Each number is 500 + 50 x the weight over the matrix's rms, rounded and kept within 0 to 999. Layers, rows and columns count from 0. Numbers have three digits each.

# v: layer 4 attention value, 256x256, rms 0.143, rows 84-127, columns 0-63
# o: layer 4 attention output (transposed), 256x256, rms 0.131, rows 84-127, columns 0-63
# q: layer 4 attention query, 256x256, rms 0.139, rows 128-130, columns 0-63
# k: layer 4 attention key, 256x256, rms 0.134, rows 128-129, columns 0-63
v84:514492473500495502473430464584463494467503428579552533503524485517561384541393470513572549407477540488472435514542545477549496493505494460454542496533468437501580511512526505506448559498486476
o84:521442454484561516470415408582433487532508443563491521475471502491540413517420516466491575409454506402538476435459482472554500539488532501447571449544447485534558500467536567522423497543543438
v85:432407515429592595480526447444527494417486476490470531492587466442498501517442502531527511645457421469594452530386456521514415428467480538539499397511529544561467440538458483515495486577439498
o85:491390494521521493444531469462498475460456472473552570494506473480441561532431469512496517462461495452578483531383483540605530455419418511572479494480486502513480552503435501451426441519433456
v86:461451581531539521520493468466510527465455496434454476440635493520484509529442577556507498493447442533529406505461555553432493523466444448508500556482467482555531491463514459515463480482446434
o86:434516531538481505459433445476426502478466483490463433498523535588540497546485534544453534433527444498478461406469494474448459475462555471527512581553432501531491488451531523491494543512545496
v87:554573606558459454484457447466556457509485459578498490508428551567553473479541408504531486465537511491494449452558473437453461457633504513472501489432582531509547456423575479620470471538499456
o87:569533514491545450519501484480547475515512457517434491541480478495519531492492451560532536505498467471498413533516505459454520590563441509512513424464517472505465575437486465482481447493409449
v88:453516499587460465444537507548443573438536558581641619449441530562454551491509583493428496553409453461489505496554508485644412520574390452587505428544437537414489451495589588494447566467526455
o88:432550441505551522501480508520489558509520510520541473431498535543425485485461548506418492480551430490478541423506508533623572541551530502559535463488535498504466501558565522485488475516527490
v89:442440427526480542495574556395457405523479420476517515480462510608496528518414459609495407543447457545548480462577490501418522487522509627548425502437523494431523470482409608467348494529445566
o89:453499496490522564546545508487516555502524479438451491530535493549522499537456399528538411576437435540539508489555486409540514534511493562569486467425511467505485462545432522446362565466429533
v90:497500445505542550655512553459474438412536463522471482455464457533550511433481577485485515507502515513450495451491475438565583507461402509466484490513486545415546464573586515505534500450525518
o90:523520571567613593563492546502424485363481483535495436522420537485553428453534518558524518535472471474519454396470530465541509491541526444435420523563467489441516451557533608501460516488527470
v91:497406525396500449493521473498483516480537422384512504458527466464513549506552604481589441553559453565468579535493501527607434464435436461408546581437552530478517441571478498480458532546523399
o91:574467459499450441497532536461547490545495445473568563463547461466516475428513550505564485582523503512406536471500554551512531542435459402466505472511484452515485462498467443448483472530557411
v92:547526567573413428522514535590601608500488542479506541517488472538443531518487498530580495525458458518543515534497545461457502497509533463563470442481529476563523480474453539548560480505521461
o92:350570517526524451565527470553442561523525533559485494459551480514482457512474498520588566531490444483556494512482509542413407517508583427589404426521462482441420541495561473504565514505576481
v93:396514473551470447532479466459499494518567518500575441499505446527465586571529473495418618519451514410496561460517535462476533428485569505470532429469424563457413457401512549484412458512301413
o93:515505537538532516529512453505532551503613515499495463525444487485443512485511403452497548482499483467472549472466463457445534462440584495457522445455514572519523489495540515458490464594404469
v94:493492445524517475513468516550416494488459556489551513555462447571514512480487508547445560555471495448594516539524487495593524519466490448529466498453579507569560491480471568550502555561390528
o94:412470470477465521529472619595437480506500537495567554494470449530491518523499495512483534469557496464524462473519436529498501535505488462451469487506482548534531473505503490514552525596482478
v95:496500431463564376558572548528340580489465511557462494515502523419481567588430541466479625465507465447444473445418430432514489490517478527526473567474448506523421559525408565425588454441525433
o95:541540432437535406534492505502333517459556404509503476521494525493449526489447561424492544512463502468510521447472497494541490497468495575537476556514469546506489505533449602518546456523502460
v96:570484465435521565511457516500463486440499503499462590533535536491507527502478466512539528569522520499501427469489418503415475485490519564479479485515528515570485513504502490489443486488458539
o96:547491510550457429501447455504504442493548596456595565468522522499507495557472475516511522516486494547444504432491492519500410479501522601481551532538489475552499463491507537535420507521475475
v97:447504489606551448486508520494557453488538517529500457584481578503487556445513471492484599493503500452467514484469421520482473479564566471465496427351565531473628513461453476520463428465518459
o97:451461599575534548496491501501530492507550504471447465542449486515547528491528470491422512485539557476543542491548449546476547477545537454441538467474552451418523482438487521520490455487504507
v98:529485438379439487519525470598470462458517511494473523509426384488487485466430604481529494598557509549459455465478505472504486571561587420607526546461496473517568446591496517525492498448453495
o98:492434456481427486505496485490504507445505450434504573496499528518515503464444532474509504515556506586418485488470489468491492478500532436638471536510479530481489461635558503556468501434577507
v99:533495517445476470497541412473450499482492480496550503446594482394489518509496505442537503508511512423532522491500640478546595554589522455494514507469520437464519541499537516443486562552590509
o99:591493514465487407527508508558552442467558479515496511413472489380495523584479485427508538514474536480566483469491535461544568538535456486520611528505509498530558493462529464510504527542588502
v100:489560449523430551492497553414517476489567478565504461483527586513506510548501451495537502558499507507488507471480493531497513492433464523554499474560483490504449548609430465511499505464538509
o100:414531490551514537516517566479461473479510432568538468519549482440466380527479516483476532517521450476516516437487517534462622509490480506482465472536438453483496512533417486536521504483570544
v101:535438500466566481563618530472424472586507475537567413520533462456476512402582457483568484570548482498502460519499470492541526560490421557469563547455457571546452564509569506462550511592394466
o101:572539498464503482529484532471489474508542488530532425540555499487526522439495455466519484487507524503557423513539447471411448549474444455579436518482491492512544532504553556463514450502452454
v102:526450453374536500398585534553432586582475499439451486425492481496378448567458581442557435611505478530469443424522544524464528461450470438522482486488436514582456559558435476494578532560506502
o102:527459471466540517480476506602435490526451548478491459511413542543503432503498500510516422553546505531454519467461514548438496500520479438508555483492409596536501563490424396476520580573474470
v103:466573495625487510593482450611474354556421532586496511565453505494517420532474507577552476498424517460484548530474507547593531521524548519619462435477572503503581549531540545355438413535562510
o103:514506454600444614535493518514453439523461545574454504562523488489478449476438540534601448492504530444445495516454504474512478499468512498557419493546496559498469554521519563396427474470419569
v104:530491484457556501560520462483549423598529537495551442465609460472457498517433405568491496554422449579568495550530524485514532515504505468518490424584425481526461481479551452511503481516450588
o104:495488535486519505547480511503514505483483535463574463508604548514531467491496423529431517531434442555538614493470515493535439594566556478493511566521472503550421490546593478533494527540541508
v105:519520529477496503551478572586602496491428500478579542415393584564488496476516510482515541533492584567566500481527587568452489448651500440565416432466541447480592595494545574559516543536544573
o105:537494496528419528582534590462576467536403539459477543461453554564492532514532507469473478515492516520521507564509597490539444447555535443629427512431493552496457536506565533537475496470527503
v106:450503501542456581562392482485463516514379529530495453500515520596487479547578551578501519522420486562460522458499571455482481487460629485512536539587399496592426588448567565551496395519483497
o106:541473433500472475567374521532502516457426526500590523537563527558531501486501489490505480517485473541479470458463513465458480500466450519511496545491461564622563572459536552522541482491530465
v107:537464478511487455473462520539440421505563437534472558610515524493556510467378530485459479451524505491551500505482545436524538459507464466479436527477439493438492412519500473461471576551578387
o107:483485436584479498453556503468499404446455518463475516539447496411559559521405502529442475421508440542481497561467514502508418547470496520469480479485517503558525457551416504422432477522564490
v108:444462493482500619541491551620582450545448413523538527557518521526470545449502610562498518517596480482473492516503488486501467456546560484502488490451507520500524436574493514570472516494448435
o108:487499463540510564506506579530561493571464543512456501509483544549418505498532470487478548560532480522566529540531542523422466525534520520476419525504548540500557530539463483524530601510436431
v109:514446522496529603525508537530559483602478494478573595484492482520500449536514496524582574444564422477517550463517519531492544481491566488473488475505525488447541551450506459482444422440446440
o109:427409518480464509548535500476477548546474564509482506535530572533521432525546503510537529506484477439463548543483466505400499488604558516473489497450518468564514553515489485490493508510483486
v110:391591485545553512531514497520528523471573500492610525498580497593631507598538442556593454429501548601577505480448544578475437389542515405466485479475567531434516508440546418521585499505528454
o110:478474484504466554558521516511506507515529570476404524385563464563547466565548515512561501504529572494567517488518529530490509517480452458506485425478506461465549500520569448411532488549528461
v111:486513502426519476495460598477416557490482488449506510493500506456526521562456485514547490476425404456443511587543491425582589463554463464497566472590508532457574523488541586534568511441536457
o111:497463510432501478549499523483494481486507496489477625474495516466533499454476461467505507518405449424463512543507478429564526516529554524491491491602416477417431531564481576453477513508488486
v112:477472508559416524452508573539547442509446599463448462424505504496572596468542408526476459436578464506520471560535512527490489481493553498559469508368551615480436567524482406572385517538521603
o112:460442502505433490538579453528497446530493493481485450470468495487523477539556446457517527489570488532476510536545529567507471552518531528547514522433497598526491573607444456567441593481516536
v113:526491515437485555487412440382541593481525570544503440539509586435466505512542441507487470480496547526551427493569483401386560572424508569523502476473433592571372524505531375461513515500508574
o113:540501526464510497449411506457539473517546551434484484489506538489451419519540504482517459557536514509525501471525522488456536477512473550487542407507470524521501467514490425490451554472558472
v114:568532479569505498566511458653470493442486432520478612548490553570424537439501606475506512462512525522535507500405471531530579421493476498485552469436507460440607492475422585508541494507457520
o114:495503468529494582544575482564520420518464441551476543501476485535439528456468562549484512504471484516510507600468490475559476450515478504509539434506485497515549458481460534461519518434543537
v115:549499473545580395529494539454463463518564586402589496386595505467363564461456599516511502527539500413481468531477525539496533510522569513519585430438496559427438540443435537444585576575532539
o115:500482529531620446529462544476533465487564503479586481508506592491370572475482505502548489537476430520471484567534515522432588462475467550521552442494475608461520517472444545441566512537506503
v116:599408508455517544503535460537514554516431525571461464485447430419519497433570527438419565518513436529534498492568531488465513476472480454564530467535547462478468641473561574546464514412555488
o116:600551515503459534476496495529457460420528514568500489482491418452446457505585522493497523447486405562534460526640581411458508459494537463546458473520446523472428533443563530521509473472470451
v117:535425561413510503480503510515477478475607426427552558565616524438434502458556484461505441537509471455552407425464499425508565554465496485478486497590381519551496443536496471495473527481539478
o117:452497516477522474513488498472481426479496552485493513542576539468484513525547567476436454520587507487488513449519496534560468523556480449484496490489403526525556484493473474520445480569574467
v118:468524601498448547469455508501568505628526571496519526485475507461457550458531393534476488436401473516481469496484462467541543471538539424415480526505471530480464484518606459513509536552496542
o118:536577573422420486475504459488447572552448558537567512498484520504536592509511437552579489503478433477482520550476405465528523476532529477463514485430436446507515535520495559515495492515503536
v119:462390505462465487449530469562561545482561475476542497531436457489555483485465486502524541547533431617536534509484419457457527458484512517489453498548505441490456481499492501484500492424529487
o119:476441581452428542487497494507506503516493558503523513571450484564529476530473563470398520561405440553532543587461440502435483482493545477504450536467516441450506521541510476475566441491450492
v120:484492587497420581512501458501492422459462499489518511533495484512553502502502412538463513542457492460425593539462448503467424493362595541510487580541474619515480544433450386502505490523525525
o120:498457515483430598469548409551498429428482500506473505483531509534502527469458479462515523523511493476479559485530471513504437499493526469482560590486501506476513516508481453528518424437458495
v121:580495491410491490556502528499475535502491496420520522463508423544426593433481573518547524570420505482516398541461527531533420562474493495487450484519465425519458533577441444515464466553414589
o121:524525507485510493516522508518548524471503500450505462471432457526472545473507588482510531519454478519502488547479452510504419520483493425556547475492580465472495528583448531445509413501434508
v122:475564529495532525422517543519348538482479492588405529547468534534570559466505627420536534442491489534495540587472496431636545496458524482525485453576471485440455416535529418535524466445479451
o122:505610537551452528430570554474391535465551541479413473449475492498538472554530494401524525453500476453514536551468457400624530516489505507522494436503529501499487478553590497510479459458435464
v123:485506488499574496504480570510563440454516480512443461460542566528478542528524406477551451431469594514523505435549617445453502478499497512559483496506529514426506485470418517550506540445434472
o123:436536485509515496513503539475541482484422467486473528513480520510452511525509457456472449469498584563497451501537483494527518482449526545511548424512475481502498465496529562462459488446481555
v124:594554578472458522380498469566593565488509549453547551522517522459618588470511593476465513506522537492586547471466474510617494457483535512544510535425529485532477562469575476564474434562554504
o124:587487558514518473389518491545475491533587498561529522485429479425618581502516522458540539472530479583507439430578459514539497527544520481543507507489498545540507529492495489525475505501570548
v125:518514467483487529541487551534463500470477591535582481539616488490443539566515507498488526485485493557440480427432476609535445517444483487459504531477467429524493554473482536549564580549457463
o125:473476425480506462498490486507494458431480515493549448523570427417491521563552504451502581568491549500408503503470468525511447490453473480551499535524506438532531562442505518423584590478538544
v126:486462478517467505475472575462544494514578523459492472483523526470507537551490507579598489537435511503463463547547516610427413530538540454469439511598482551496464529506581514443589414517507584
o126:465486536497475478538517566575575509455548529455524512521502533430501442479559488476534488470502491458465448440552553536470469527512470488567448476521524533503461488518548444441503465495422568
v127:468527380477448511544458533446471520438426517494460560478509521448505430513439583572543501521410446504481475508445462461519462479539466493481468504460513444548430518509479549407468542572464520
o127:439487370484469528461513503487444546538420464536522511499465521482479572475449585567556479513385563513474495426493550478555414493498436488527537504501549497564473407480409558502506524504488494
q128:455491538484486490551541501532547498421457458477471511471418505610576464434438497516539504533453523431423402480490444554519535564506585498459552549500450446489505406491520497501498495480456482
k128:473574490526446522589540504436422470455493491481468508486545557525591507472457555489436519573522539515469522545410459528512534501548490431531490537412485514498480484476573512499523534514575508
q129:477551471597498560486421486479506508533495541482510528581547410450481503498493568486595434432513483521510515455501521436503447482498523508453514533497489528486547424548439586506514510492474454
k129:453542501530481549451488496446550422499426463564567509593526447486544484522476554493567471423461464501569443507458511503500479499475478498509494500524453495471540488535433544544512526573449466
q130:500447485485483420440514517473516504446500436410478455472601532494542504484459469558521523556530558465489559448508509501442512565534540427553382566467520489488431438461497429496450460493549476